Weights of a small GPT-style language model, trained from scratch on English Wikipedia: an embedding shortcut.
Each number is 50 + 10 x the weight over its row's rms, rounded and kept within 0 to 99. Layers, rows and columns count from 0. The size before them is the row's rms in percent of the matrix's.

# layer 2 attention key, 640x640, rms 0.0491, rows 452-506, columns 128-191
085:37 52 47 44 46 46 38 57 60 53 44 38 41 45 45 38 45 64 62 45 57 50 45 60 56 49 40 46 48 66 41 45 60 49 44 24 48 50 43 50 53 49 58 46 45 43 49 40 41 38 68 49 49 50 61 55 51 65 45 59 36 44 52 45
105:60 38 55 51 37 53 39 48 56 49 41 51 31 43 43 49 54 48 50 55 44 55 51 57 52 52 62 50 48 43 62 62 40 66 51 35 48 46 66 69 60 37 47 47 53 57 35 57 51 72 41 38 69 36 38 45 74 62 44 67 33 54 55 55
080:42 55 44 61 40 47 32 49 61 52 43 57 54 61 67 37 54 60 63 53 51 63 53 47 58 43 48 46 51 50 48 42 57 43 45 37 41 41 43 38 34 42 37 53 25 60 69 48 42 42 65 64 51 66 71 46 36 32 58 45 52 28 57 38
108:60 44 48 62 36 52 52 48 51 40 61 58 40 45 57 53 44 43 46 48 41 42 51 49 42 53 40 51 48 39 51 38 45 68 54 46 40 47 53 60 56 47 45 38 53 49 46 48 40 57 49 42 68 32 40 52 73 62 38 51 26 52 50 52
105:76 47 54 66 42 39 51 51 55 41 46 47 33 58 40 70 51 40 39 41 53 40 58 48 42 54 57 46 46 45 57 52 60 59 68 53 35 64 72 61 68 46 50 24 52 51 44 48 37 64 40 35 71 37 40 58 76 58 35 57 39 57 42 53
083:58 67 56 28 55 50 55 43 51 50 44 55 64 78 36 65 41 35 44 48 48 46 44 39 47 55 40 54 56 43 43 68 50 48 54 59 55 49 43 42 50 66 45 63 54 36 54 56 61 30 37 45 42 69 52 54 28 40 65 46 66 63 60 56
111:38 55 50 32 60 56 51 50 50 57 53 62 60 55 55 44 52 60 41 48 49 53 42 43 58 49 50 54 55 63 42 64 59 36 46 48 51 41 32 39 40 51 44 68 47 43 62 47 55 33 54 59 27 59 62 44 22 42 63 43 55 52 65 40
089:45 46 46 43 53 66 55 73 54 60 52 37 65 27 55 36 49 65 63 59 51 55 44 54 69 43 44 46 44 49 41 55 60 39 50 55 48 49 47 45 39 43 67 55 49 62 48 37 50 46 72 58 31 65 67 42 37 60 67 65 48 36 46 51
089:50 46 30 40 64 30 41 59 39 53 59 40 47 46 62 65 56 44 68 52 42 39 39 48 40 56 49 47 39 51 42 62 49 39 53 61 80 47 43 50 47 32 52 59 41 56 56 35 59 41 88 52 39 59 68 50 69 43 56 54 48 49 27 64
116:68 50 51 61 49 49 47 45 52 47 52 53 51 63 52 72 52 47 39 39 44 30 52 41 46 52 44 44 40 55 58 36 50 56 62 54 40 54 56 46 66 56 30 37 51 43 43 58 46 58 39 43 49 44 43 52 67 53 44 58 31 62 49 48
133:42 66 46 55 59 63 58 59 56 56 38 43 65 56 61 47 49 47 53 54 54 57 42 45 62 48 59 45 49 46 52 63 60 33 45 47 60 38 40 41 37 53 50 66 33 54 59 49 70 38 57 64 35 58 66 45 30 38 58 45 71 40 45 54
073:54 34 49 56 45 52 54 62 31 41 58 40 57 45 49 43 34 60 31 49 45 42 48 56 58 50 47 47 38 58 47 39 42 45 39 59 48 38 42 44 42 41 47 58 60 53 64 43 65 65 65 67 54 45 57 47 38 62 47 69 37 42 36 63
121:58 52 46 58 46 38 47 42 63 37 55 49 42 61 48 65 59 30 61 49 43 46 66 43 28 56 53 45 54 40 63 52 52 63 74 56 42 64 69 59 56 52 46 38 56 48 36 50 32 51 34 51 71 48 43 62 80 46 40 47 42 59 63 50
096:57 58 56 51 48 59 40 36 67 39 55 64 48 60 65 58 55 37 53 46 49 53 45 34 33 53 51 55 55 63 54 45 49 57 63 55 60 47 56 46 53 56 45 35 53 51 32 51 29 43 25 40 45 48 45 53 57 40 47 34 51 57 64 42
104:61 44 49 33 51 47 56 50 59 71 56 44 53 40 39 29 45 58 40 54 57 50 55 53 56 56 26 57 42 60 43 53 38 38 44 41 38 45 31 43 37 54 57 48 55 49 54 35 63 49 51 47 35 62 60 63 42 67 47 40 52 58 40 54
105:34 61 40 57 65 35 61 45 51 62 41 42 53 42 36 48 62 42 48 43 68 53 72 62 68 49 67 52 64 43 40 52 41 48 19 54 46 58 46 59 36 49 41 45 51 64 68 48 61 65 49 66 46 36 56 41 45 68 46 48 49 53 44 65
144:47 49 61 51 56 59 46 52 54 55 54 38 72 41 53 42 36 56 43 41 53 54 41 54 76 48 54 39 60 44 52 44 56 41 49 47 56 54 37 42 44 49 51 64 56 42 69 52 66 51 56 64 49 56 51 46 26 46 54 48 57 44 40 43
109:47 37 43 57 52 41 56 57 42 58 45 64 33 46 27 42 53 54 45 44 42 46 59 43 36 46 57 53 45 43 57 47 25 48 47 54 35 54 62 47 39 47 49 55 46 56 49 57 46 56 54 49 56 43 38 55 57 46 37 73 43 40 52 68
112:49 68 59 64 51 60 36 39 48 41 55 54 55 54 72 51 32 51 42 42 39 54 29 47 54 55 41 43 57 56 46 35 45 56 53 39 63 43 59 45 64 58 58 47 50 44 43 56 37 56 39 47 64 48 62 59 47 39 59 47 36 53 54 33
130:30 33 51 60 51 52 38 46 52 46 49 58 43 53 63 39 49 38 52 39 48 56 48 45 48 45 44 45 69 43 49 48 57 54 49 36 54 49 44 55 62 49 65 44 43 70 64 53 40 55 45 46 60 59 62 51 36 35 44 47 63 54 46 54
127:69 48 57 44 52 59 45 41 56 49 63 54 60 63 66 53 36 62 46 58 54 60 32 43 53 42 46 52 43 66 53 53 48 46 55 48 53 36 44 46 50 60 44 53 61 36 48 38 53 37 48 48 56 65 43 43 29 45 58 30 56 56 44 33
126:30 56 43 40 55 43 55 63 49 70 51 53 47 38 31 50 68 53 51 51 57 32 59 60 60 49 54 42 42 54 55 43 56 43 35 46 39 47 31 49 50 64 47 56 52 51 67 46 50 54 48 50 38 46 56 41 57 79 43 50 61 63 50 64
115:43 35 41 69 56 41 54 52 48 57 56 49 39 51 60 48 49 46 59 49 36 53 54 53 33 50 63 51 60 21 47 50 53 40 52 37 46 59 61 58 52 38 57 61 42 56 62 61 50 59 59 56 60 43 55 57 56 46 34 61 49 42 44 54
121:68 56 48 47 49 43 58 57 64 53 40 43 45 53 23 50 60 70 52 51 54 54 61 42 36 52 56 57 40 46 50 43 44 42 48 65 32 44 58 45 39 36 46 49 47 49 33 35 56 44 51 53 48 54 39 49 47 56 47 50 35 55 56 62
127:44 58 44 37 44 44 61 52 53 52 36 41 44 34 11 45 72 65 50 64 56 41 68 68 49 47 43 59 43 49 43 62 37 59 35 63 43 45 52 46 38 34 47 54 56 64 43 43 61 61 53 51 46 38 41 45 63 76 44 64 50 45 61 56
111:38 47 56 23 41 69 49 57 64 58 54 42 61 39 40 52 44 56 51 48 47 73 45 58 37 57 45 55 49 44 66 45 47 44 45 60 39 48 47 56 39 46 62 57 62 29 34 37 42 36 45 64 44 67 45 41 41 50 57 45 60 54 50 69
125:42 54 46 30 41 38 62 72 46 63 58 45 51 52 38 58 64 58 44 69 51 36 57 64 45 46 52 65 31 47 50 47 62 41 32 54 44 45 47 66 47 51 37 49 50 47 48 44 57 52 55 46 41 45 42 40 64 83 41 57 48 54 43 49
130:38 49 47 51 51 44 55 58 58 65 51 53 53 68 57 54 58 36 52 54 55 38 62 52 50 61 70 49 62 46 63 47 65 49 47 36 45 49 43 58 72 74 48 43 53 56 68 51 38 43 44 41 49 42 53 48 59 61 33 46 55 57 44 57
087:30 48 68 59 48 47 31 50 45 56 42 45 39 54 46 59 43 52 35 45 67 40 48 58 49 56 48 56 52 63 47 54 49 54 59 46 62 44 40 38 56 61 52 40 58 57 47 55 60 55 66 56 59 56 57 43 52 56 43 43 39 46 43 58
084:36 40 48 57 58 50 68 46 52 54 50 57 42 40 55 48 70 42 56 48 34 41 48 45 59 50 27 54 43 43 35 49 52 53 48 53 57 62 55 60 38 49 63 38 55 38 43 31 39 53 51 68 61 46 36 54 45 47 38 44 39 59 51 61
093:36 29 51 41 49 45 69 43 52 31 53 53 49 27 36 17 49 52 32 47 60 42 57 48 45 48 48 48 50 72 60 45 32 54 27 27 56 33 38 58 21 46 48 61 40 50 36 54 59 48 67 54 44 51 53 48 54 50 60 46 61 26 58 56
097:51 59 37 35 63 48 66 53 64 57 38 49 52 63 64 60 46 40 47 33 52 64 44 47 52 50 50 31 45 42 46 39 73 52 62 42 48 62 42 54 36 45 44 70 56 67 61 42 63 42 56 38 58 71 53 38 44 44 37 61 52 62 60 51
091:42 51 48 60 64 33 51 42 56 44 84 50 19 41 55 24 48 27 62 59 59 50 48 56 41 55 42 60 58 49 28 58 68 47 48 46 59 41 56 64 57 46 43 53 56 56 38 57 41 58 53 40 48 69 62 53 52 48 60 57 47 62 64 45
096:29 51 42 44 36 49 49 43 61 44 48 45 69 37 47 41 58 44 48 43 61 43 41 50 70 55 52 47 56 49 34 51 56 58 64 50 57 56 46 44 60 62 53 61 57 56 60 51 51 54 47 44 53 60 41 48 56 52 37 35 32 66 53 62
090:40 55 45 39 39 58 49 47 62 35 75 51 49 43 53 50 49 47 52 49 48 41 45 57 55 49 39 49 60 57 45 45 66 52 58 48 52 46 51 51 61 55 43 49 65 48 45 63 55 53 49 37 41 68 57 55 57 50 52 50 34 59 52 55
090:37 50 41 42 46 74 20 50 72 40 55 66 47 47 53 29 60 51 54 40 47 53 54 43 57 64 38 50 63 45 47 49 52 56 51 55 66 44 73 54 59 70 77 55 47 34 58 58 43 59 44 43 55 32 54 53 51 39 31 48 51 59 48 52
093:68 50 53 54 53 48 41 53 38 63 60 43 67 41 50 50 44 72 58 57 62 53 40 44 51 43 52 64 60 72 60 52 57 48 33 32 42 62 48 32 53 28 35 52 42 65 75 55 61 47 69 54 52 58 42 30 52 57 48 52 65 49 47 35
098:64 66 54 35 57 61 43 30 60 39 34 65 48 53 42 54 63 55 63 52 52 59 58 56 56 60 41 29 67 47 64 58 72 53 63 39 47 41 53 38 74 47 63 62 65 37 41 40 59 39 42 57 55 59 56 44 49 56 43 46 29 52 46 58
088:67 49 60 50 57 36 65 59 37 74 31 39 60 49 49 67 37 45 44 68 45 52 40 54 52 48 70 29 53 49 50 58 59 47 40 39 39 51 47 49 40 49 60 41 40 44 59 39 55 42 53 64 59 40 53 51 61 56 70 43 64 39 41 46
084:47 36 49 75 57 40 49 53 46 55 52 43 59 35 39 69 42 57 36 38 65 48 43 68 39 39 45 46 52 56 58 54 46 51 48 41 55 39 27 46 46 56 46 59 64 45 50 48 41 41 58 57 46 59 53 50 62 58 57 56 58 56 42 33
098:39 53 60 53 61 71 45 48 73 42 55 58 47 58 52 35 53 48 26 65 45 47 64 51 39 43 38 58 48 40 62 55 55 34 38 62 50 52 60 55 55 32 26 38 46 59 38 69 51 63 56 54 55 58 59 53 58 41 61 54 45 37 59 45
093:59 30 70 63 53 44 49 62 28 45 63 61 32 58 43 52 42 40 51 52 51 49 37 41 52 39 66 47 52 59 44 57 62 34 45 55 53 62 51 49 69 48 45 40 46 54 42 49 61 55 51 44 48 43 36 47 45 44 65 53 49 48 71 50
095:56 63 54 45 43 49 67 53 55 30 59 46 43 31 62 44 36 24 57 62 43 34 46 48 59 67 40 57 67 63 40 44 60 45 53 37 58 47 39 59 46 45 30 35 46 51 52 51 51 54 53 43 43 44 39 53 54 52 58 49 39 43 65 56
089:56 43 38 42 60 26 43 47 48 72 42 43 54 48 50 69 54 45 57 44 54 37 51 51 37 36 68 51 35 53 53 53 38 47 55 51 40 32 38 53 49 43 43 52 39 48 61 42 62 60 57 47 24 56 43 44 59 60 50 63 67 59 39 66
087:39 32 31 35 49 45 52 42 52 46 26 42 50 47 50 50 56 53 59 62 24 51 45 45 40 54 32 48 46 55 52 50 51 54 32 44 59 51 39 67 59 48 53 46 52 49 57 43 39 61 45 59 61 46 65 35 59 43 53 53 63 44 53 75
093:42 53 40 66 42 38 54 60 31 52 54 30 40 51 41 75 52 59 36 61 48 54 41 55 48 46 32 47 37 47 56 37 51 43 53 64 50 53 42 59 59 65 68 48 62 52 68 41 32 37 43 65 48 35 62 42 55 59 49 42 64 66 38 32
099:69 37 56 45 41 66 58 67 34 29 44 56 52 55 36 53 59 58 50 50 48 62 46 42 72 55 49 57 51 44 56 40 55 50 36 64 54 53 49 42 55 41 47 62 40 51 57 43 52 37 44 54 48 35 25 43 24 50 64 44 46 38 59 59
090:51 55 68 51 37 70 43 44 70 40 57 57 77 42 47 42 44 53 33 48 51 56 42 40 68 58 53 65 42 54 65 55 64 54 32 42 48 66 58 55 59 57 47 63 53 42 43 48 53 62 34 60 67 48 44 61 52 44 54 55 57 43 57 37
093:49 39 66 48 46 45 31 54 35 71 43 44 53 44 50 51 44 47 33 49 46 46 50 42 52 58 48 59 33 55 36 59 45 38 58 61 57 48 37 29 43 44 40 42 59 70 43 32 51 35 64 64 46 42 42 48 48 54 52 56 38 47 56 52
087:45 63 50 61 60 55 58 51 51 62 51 47 32 55 75 48 42 42 48 50 55 54 52 58 46 66 64 46 54 58 61 54 38 42 36 55 66 58 42 61 59 56 42 44 55 55 44 56 68 37 55 54 62 50 56 62 49 37 55 43 53 44 46 44
097:53 58 55 64 34 52 72 44 34 50 56 55 40 50 52 44 47 37 53 50 34 41 52 44 46 44 44 56 37 61 56 44 27 54 35 46 58 55 53 49 39 57 54 14 55 51 52 41 37 45 54 61 66 42 66 56 46 63 45 42 49 52 38 37
089:40 54 38 59 57 49 70 47 53 52 46 51 52 50 61 28 61 51 47 54 49 58 55 50 51 55 69 55 39 45 52 52 39 44 50 58 50 55 45 68 35 49 43 63 40 60 41 54 26 62 62 50 57 59 53 45 54 44 65 60 54 46 55 50
096:52 47 62 60 55 42 62 50 51 59 43 38 49 41 51 47 52 58 30 50 63 53 44 54 67 53 58 63 42 61 56 64 26 50 46 44 47 39 41 36 56 49 48 67 36 58 41 56 58 49 48 53 61 44 50 57 51 52 49 47 44 37 68 45
091:59 42 59 32 47 60 43 31 61 29 40 60 47 61 60 53 45 35 43 49 53 64 57 46 56 55 34 39 49 48 57 40 55 57 64 51 47 47 56 19 46 49 57 56 52 53 39 71 64 56 47 35 55 63 42 58 51 44 48 41 29 51 68 46
088:37 38 61 58 57 57 44 33 36 40 68 58 25 58 53 23 59 59 43 39 58 73 57 65 49 53 54 46 43 59 53 45 59 45 48 71 82 56 51 42 50 63 49 37 41 49 42 45 51 49 41 65 64 46 60 54 59 35 50 42 48 36 44 48
# layer 2 attention query, 640x640, rms 0.0498, rows 453-506, columns 128-191
091:60 44 48 52 39 40 40 49 53 39 51 39 30 43 50 62 38 45 52 43 42 38 55 55 53 42 33 44 43 53 52 62 48 58 54 56 71 64 60 46 43 51 52 59 55 41 63 49 27 47 61 49 49 51 31 57 57 67 50 49 57 50 48 47
082:51 58 57 39 34 47 46 48 45 52 46 73 57 47 47 39 44 63 46 51 64 55 35 34 48 55 66 52 64 56 47 52 41 49 45 64 50 34 47 47 58 55 39 62 59 55 31 47 78 53 46 64 40 43 59 53 37 43 54 60 36 40 56 61
101:50 44 46 57 36 37 36 40 44 48 44 44 28 43 59 53 53 49 54 39 48 38 56 50 37 65 37 56 39 41 54 59 55 47 50 51 66 60 60 57 61 39 61 54 56 57 48 43 35 54 53 25 37 41 30 55 76 68 43 48 40 55 61 46
099:48 43 47 42 34 33 53 45 47 37 36 56 42 39 50 64 61 49 53 45 53 43 50 60 41 44 42 43 38 43 55 54 46 54 57 49 55 63 62 45 49 49 53 61 67 44 61 47 36 50 52 27 56 43 35 59 75 67 36 45 35 45 58 45
079:41 54 40 57 62 61 59 64 57 54 38 25 48 54 35 39 36 57 62 54 53 63 50 39 62 42 61 53 54 51 41 68 51 53 44 39 39 64 41 55 47 43 47 45 51 49 59 54 49 46 55 49 58 45 49 44 47 49 48 50 72 48 50 50
106:48 48 45 49 68 74 68 57 48 43 51 38 55 50 47 55 41 51 52 52 54 62 46 44 62 57 65 49 73 47 41 58 62 51 42 52 40 47 44 40 35 55 41 42 50 48 53 61 62 42 68 67 55 64 48 39 34 37 62 46 61 56 32 46
084:57 53 57 30 49 61 40 41 60 55 47 48 63 63 40 48 48 45 57 50 47 59 30 52 49 43 55 49 47 57 44 50 52 64 35 46 55 40 32 41 40 54 38 48 44 47 38 50 56 35 56 64 41 65 68 41 31 44 69 56 51 53 50 42
077:49 63 56 50 48 52 60 45 54 62 75 47 55 43 46 50 54 40 51 59 44 47 45 51 37 46 44 61 52 52 51 43 62 52 40 42 41 39 62 52 53 54 39 39 38 47 35 34 70 41 55 61 55 63 65 49 47 38 56 54 71 52 52 58
112:40 42 42 57 44 31 54 45 51 62 42 69 37 35 57 55 57 49 48 57 41 42 56 54 40 62 39 59 59 45 63 49 62 40 57 37 51 48 69 61 80 51 59 49 47 54 44 45 38 61 59 31 51 26 41 68 76 58 44 50 44 44 54 49
121:49 45 48 32 63 73 54 50 48 48 56 35 57 59 34 45 44 47 53 47 46 69 36 52 61 47 69 40 64 62 44 63 50 48 43 50 50 50 37 36 37 51 41 48 35 43 53 52 75 43 64 61 48 57 46 46 19 36 60 50 66 50 39 47
075:45 59 37 51 56 63 50 54 60 59 53 54 50 53 57 47 50 45 55 43 43 44 60 37 67 70 45 53 51 42 47 40 58 63 34 53 35 58 61 61 54 56 48 34 35 42 52 28 60 46 60 65 47 42 61 52 52 54 59 61 43 37 60 50
123:51 49 52 53 34 33 36 47 44 48 59 64 36 37 59 47 47 50 47 54 38 41 60 45 26 43 28 57 35 53 48 49 41 61 53 51 48 37 64 57 63 49 48 50 63 50 34 42 38 57 37 39 37 45 49 56 74 58 43 59 47 56 54 53
091:61 45 51 70 45 31 44 50 42 56 60 61 42 43 57 49 65 39 46 60 49 40 53 53 46 55 42 68 51 53 68 46 28 38 57 49 44 47 64 65 55 42 46 51 50 61 53 50 43 65 43 34 55 59 47 56 73 52 29 53 50 30 40 47
115:47 48 54 55 42 64 60 45 61 54 45 42 58 41 51 61 61 51 57 40 68 38 54 67 62 60 48 51 36 38 46 39 56 51 53 60 46 53 59 57 66 60 49 51 71 55 58 38 58 58 51 51 63 40 73 35 56 65 43 53 51 52 48 49
119:51 37 43 29 59 63 49 39 42 38 46 33 55 47 27 45 54 46 53 39 61 61 55 47 63 49 36 40 62 43 46 64 45 57 62 39 52 53 49 44 51 50 59 55 45 45 65 54 64 58 64 60 63 58 52 54 29 40 51 44 59 61 48 54
139:54 61 45 33 69 66 48 51 53 51 52 48 66 56 39 43 47 55 46 40 62 70 45 40 65 64 67 39 69 55 55 58 55 46 52 43 38 47 42 40 30 57 44 49 35 50 59 64 74 33 58 67 51 56 45 51 17 27 61 55 55 43 40 48
100:43 57 55 65 40 53 56 56 58 50 55 79 48 38 74 56 53 46 44 29 40 41 56 41 61 68 55 49 34 41 58 42 51 56 21 52 33 52 61 57 48 51 32 43 62 39 49 31 37 47 34 61 68 50 60 37 72 58 49 59 36 41 66 52
123:58 42 35 64 34 45 36 36 52 39 55 57 34 52 61 39 48 50 56 55 34 66 65 18 40 68 35 55 58 49 54 51 40 55 57 50 49 40 69 63 59 57 66 43 32 55 58 58 45 47 47 37 44 51 39 47 49 36 47 71 62 49 51 59
116:57 43 46 59 66 55 34 49 64 33 59 67 46 66 62 50 44 49 47 48 56 53 51 26 62 69 53 52 47 43 60 37 49 48 53 41 39 72 61 52 38 46 67 41 41 37 60 39 43 47 36 59 62 49 46 45 53 40 45 60 47 54 44 64
122:51 45 67 65 51 51 56 57 40 59 53 43 55 54 49 44 45 57 51 54 47 48 24 49 51 37 57 41 43 56 51 57 32 45 60 61 54 42 45 49 62 49 33 55 65 52 57 46 55 58 49 49 50 50 45 48 46 54 50 46 47 46 39 41
143:46 48 54 58 58 58 53 64 57 38 46 50 61 46 55 68 73 41 54 47 54 47 47 67 67 51 56 50 48 50 63 31 61 57 46 36 44 71 54 69 59 44 51 47 55 46 59 34 50 48 60 55 68 36 49 49 57 61 42 55 54 66 50 60
121:66 58 57 65 69 48 40 58 71 52 55 55 54 61 57 50 35 45 58 51 68 58 46 38 45 60 64 49 44 50 63 55 61 42 40 38 45 65 55 47 42 46 64 50 27 51 54 48 52 51 49 67 57 49 47 50 40 31 59 40 48 51 54 58
118:40 53 58 45 45 54 61 55 32 63 47 32 62 37 46 61 45 50 30 35 44 31 46 74 58 48 47 33 31 38 34 56 44 51 47 55 55 36 45 51 71 48 33 55 79 48 41 44 51 50 59 54 53 49 59 47 45 68 62 51 39 68 37 62
130:51 66 59 56 42 57 56 59 55 55 56 37 57 34 40 66 64 33 51 44 59 42 55 74 53 53 41 45 36 28 50 48 72 59 42 58 49 62 55 51 58 55 50 39 68 49 56 26 49 46 53 61 59 38 57 51 60 80 46 53 42 59 57 51
122:39 38 68 43 55 65 47 40 55 56 50 34 59 40 50 35 58 44 45 35 40 58 48 60 45 40 44 36 44 63 49 58 34 62 60 47 53 54 45 24 58 50 35 41 52 51 54 57 48 44 44 45 56 54 49 38 47 40 44 46 50 49 56 56
134:62 58 55 71 59 52 62 66 49 48 49 42 58 56 52 72 63 40 61 55 59 38 34 79 56 43 51 66 43 51 58 44 60 49 44 42 56 58 55 67 67 39 44 48 52 59 58 39 43 61 57 51 67 41 53 52 56 74 45 53 42 56 43 53
126:51 39 43 55 69 66 45 42 51 49 53 57 56 63 56 61 53 49 55 42 52 53 41 59 58 50 52 58 52 59 65 40 48 64 59 25 37 61 56 62 55 44 49 54 56 39 56 43 43 51 56 43 62 42 56 44 55 46 40 57 51 57 44 64
089:51 51 51 34 48 49 44 43 54 45 42 37 55 53 40 63 31 28 29 26 65 51 58 58 73 45 57 50 46 47 45 50 43 66 33 43 44 58 42 28 78 59 48 58 66 40 39 43 45 64 40 61 52 63 49 61 38 52 53 35 46 57 48 59
088:50 48 35 53 52 49 64 64 53 52 63 52 33 57 57 43 53 58 39 44 51 53 56 46 56 61 63 42 46 33 52 36 44 58 53 51 51 60 56 64 43 55 87 51 55 53 39 38 49 57 60 63 57 28 58 66 46 45 45 54 38 65 58 53
088:42 61 28 36 37 50 61 57 38 43 38 68 35 32 53 39 36 46 48 57 52 30 47 57 56 60 41 63 60 64 56 45 42 39 36 46 46 51 60 40 25 47 51 54 39 41 59 52 58 36 57 47 31 46 44 62 59 56 48 46 43 42 47 36
096:49 45 44 45 40 60 58 64 55 43 56 34 40 65 62 61 41 51 41 38 57 52 50 51 40 41 46 54 50 37 56 42 55 37 65 39 53 66 46 61 40 25 42 54 58 35 48 49 51 57 54 67 52 75 35 38 51 57 58 54 64 58 66 58
084:51 54 57 47 53 52 61 52 45 33 46 42 36 49 58 28 58 60 47 62 30 57 50 49 56 40 54 49 69 53 46 38 34 51 50 50 47 55 43 57 49 45 55 55 43 54 47 46 46 54 41 33 28 38 48 49 43 39 48 28 48 41 55 49
088:45 46 43 61 49 55 54 60 49 49 48 34 48 60 47 71 54 29 54 40 57 28 47 61 53 39 62 50 46 68 50 47 53 48 60 31 40 49 49 60 61 52 33 65 68 53 55 50 41 58 59 62 66 38 30 60 47 57 50 49 45 58 45 61
084:52 41 49 45 42 55 43 72 54 55 44 56 45 48 47 41 52 62 51 49 46 56 38 38 29 54 66 54 59 54 54 53 44 39 57 38 38 48 49 52 45 61 50 51 55 56 59 56 53 47 49 43 50 51 46 40 47 42 52 51 49 52 52 59
092:37 46 47 56 45 60 43 51 52 47 68 72 47 57 48 33 56 49 48 50 40 44 51 53 61 53 56 51 66 64 44 51 42 68 60 32 45 56 47 46 47 58 58 37 44 47 42 49 59 64 47 52 43 13 55 57 45 39 33 57 63 30 28 48
093:60 63 42 64 51 51 58 67 49 63 73 17 44 61 43 57 38 47 48 66 42 35 42 43 56 40 65 62 41 54 39 62 61 44 29 55 43 35 49 47 46 38 35 33 47 59 55 56 52 49 44 58 48 46 47 54 41 60 61 53 77 53 43 51
092:57 49 38 50 65 57 56 37 43 54 41 65 42 37 75 47 50 50 61 43 59 59 59 64 47 50 44 29 79 38 55 58 62 53 56 48 36 47 50 37 43 73 47 61 63 47 50 65 39 47 67 54 61 42 53 33 53 54 56 44 53 65 55 67
085:32 44 47 68 51 32 57 28 46 44 71 45 57 44 53 55 55 37 38 43 48 53 62 58 59 49 49 27 38 47 33 40 57 51 56 44 58 55 53 31 48 46 51 50 51 44 55 43 56 54 42 57 54 48 61 64 47 55 57 43 56 63 45 52
087:20 48 49 28 48 64 59 35 56 51 41 32 47 45 23 60 63 33 37 48 49 49 53 58 56 42 43 43 48 33 42 53 34 61 50 57 62 72 43 26 48 49 47 59 50 56 53 55 31 50 28 42 38 62 50 67 46 53 37 32 49 63 45 47
090:65 53 66 43 57 65 58 55 49 48 41 62 43 60 46 57 51 68 27 56 39 64 68 27 60 49 40 64 58 64 60 50 45 53 45 57 46 55 46 56 44 55 50 48 38 51 40 62 56 50 41 42 40 49 60 45 44 37 59 52 46 38 44 38
089:60 37 58 25 66 36 34 25 46 50 42 45 50 57 41 57 23 47 46 35 48 55 45 49 54 48 53 54 52 63 30 54 55 35 60 47 47 58 54 31 58 49 51 46 41 59 56 42 48 63 56 56 47 60 53 67 38 42 65 56 43 38 49 60
093:80 47 66 53 57 52 50 64 48 45 61 70 31 53 58 48 51 54 44 58 34 60 68 48 40 41 43 49 56 75 58 42 47 20 61 33 45 41 41 58 45 43 46 50 41 53 41 44 58 49 48 63 36 35 40 45 59 42 57 63 52 56 59 49
087:51 56 42 41 43 34 60 50 61 55 53 52 41 50 43 61 48 32 44 56 66 51 57 59 54 50 51 50 20 46 31 61 45 53 47 52 43 61 37 38 44 49 58 61 43 37 50 46 53 49 49 67 45 64 33 54 64 63 69 45 41 67 51 58
086:50 59 36 65 53 62 33 63 59 58 62 68 45 48 47 49 60 53 55 52 33 49 73 48 44 66 52 48 25 64 58 51 47 45 57 31 46 64 55 76 35 59 58 45 47 61 56 32 27 56 58 70 71 29 70 43 58 49 49 54 39 60 52 67
089:41 57 76 50 33 49 55 38 47 40 47 39 51 47 39 71 73 45 51 52 49 44 60 63 45 39 45 46 48 44 43 51 39 58 50 67 62 55 45 51 64 50 59 69 56 69 17 42 44 57 21 40 48 34 68 62 41 51 47 61 67 53 45 30
090:73 56 51 51 60 52 50 65 48 72 37 53 47 51 43 45 49 54 69 61 38 46 44 45 38 43 46 72 47 46 60 62 66 34 53 53 42 25 57 58 50 53 57 63 50 72 35 47 59 50 73 48 55 45 50 52 39 53 52 51 47 41 44 38
089:59 63 35 56 61 59 45 55 55 43 50 52 56 60 51 63 45 48 43 52 55 49 47 43 49 51 73 49 52 49 66 69 43 46 42 53 41 49 52 62 53 45 59 52 57 46 60 49 55 59 57 68 36 35 46 42 41 41 48 79 35 34 34 59
095:46 48 52 43 41 47 56 55 28 54 46 36 48 54 28 53 49 46 41 51 66 51 53 39 65 36 49 61 38 40 42 56 58 44 33 57 42 41 50 44 65 41 35 60 76 48 38 41 54 56 56 49 38 74 42 54 43 54 59 38 49 45 52 45
088:51 47 62 42 48 48 46 35 48 38 34 28 54 48 64 56 51 43 41 45 47 61 41 48 40 68 58 54 56 49 55 25 47 54 51 67 61 57 58 40 80 52 49 56 48 44 52 37 45 48 55 60 58 53 73 53 40 35 44 53 60 48 51 58
094:50 60 54 57 44 50 59 52 48 49 56 57 59 44 50 65 55 59 63 66 57 52 59 47 47 60 40 50 54 40 61 42 30 58 27 58 58 48 59 63 51 49 47 38 44 45 44 59 51 36 63 35 35 57 65 47 44 41 26 57 42 39 54 38
093:49 64 59 66 58 50 44 65 48 39 52 49 57 60 52 47 71 41 51 52 60 61 53 37 71 68 55 60 47 34 64 27 48 46 40 69 52 52 49 60 49 40 58 56 33 38 51 45 40 43 59 48 49 32 52 35 57 46 49 57 44 56 47 56
095:39 46 49 67 54 35 39 46 54 50 47 47 54 34 42 48 57 43 35 45 72 42 34 48 64 62 50 46 37 53 50 39 60 63 55 55 45 42 48 42 64 38 53 41 68 50 38 29 69 58 52 61 65 33 43 56 52 61 42 47 32 54 58 57
089:69 51 36 45 57 58 45 45 51 52 43 62 49 44 49 33 21 56 60 38 56 46 30 52 43 39 50 41 57 57 71 66 49 38 61 41 39 49 38 43 52 52 52 60 53 71 54 58 62 72 44 43 39 63 37 41 42 52 51 42 52 43 52 53
092:40 51 47 23 53 55 58 43 46 38 33 55 47 51 56 58 46 58 51 59 52 53 46 56 46 46 56 54 47 26 70 41 47 50 33 75 44 57 58 28 40 37 65 40 35 82 30 62 44 42 47 36 30 42 65 54 38 35 43 36 40 34 47 32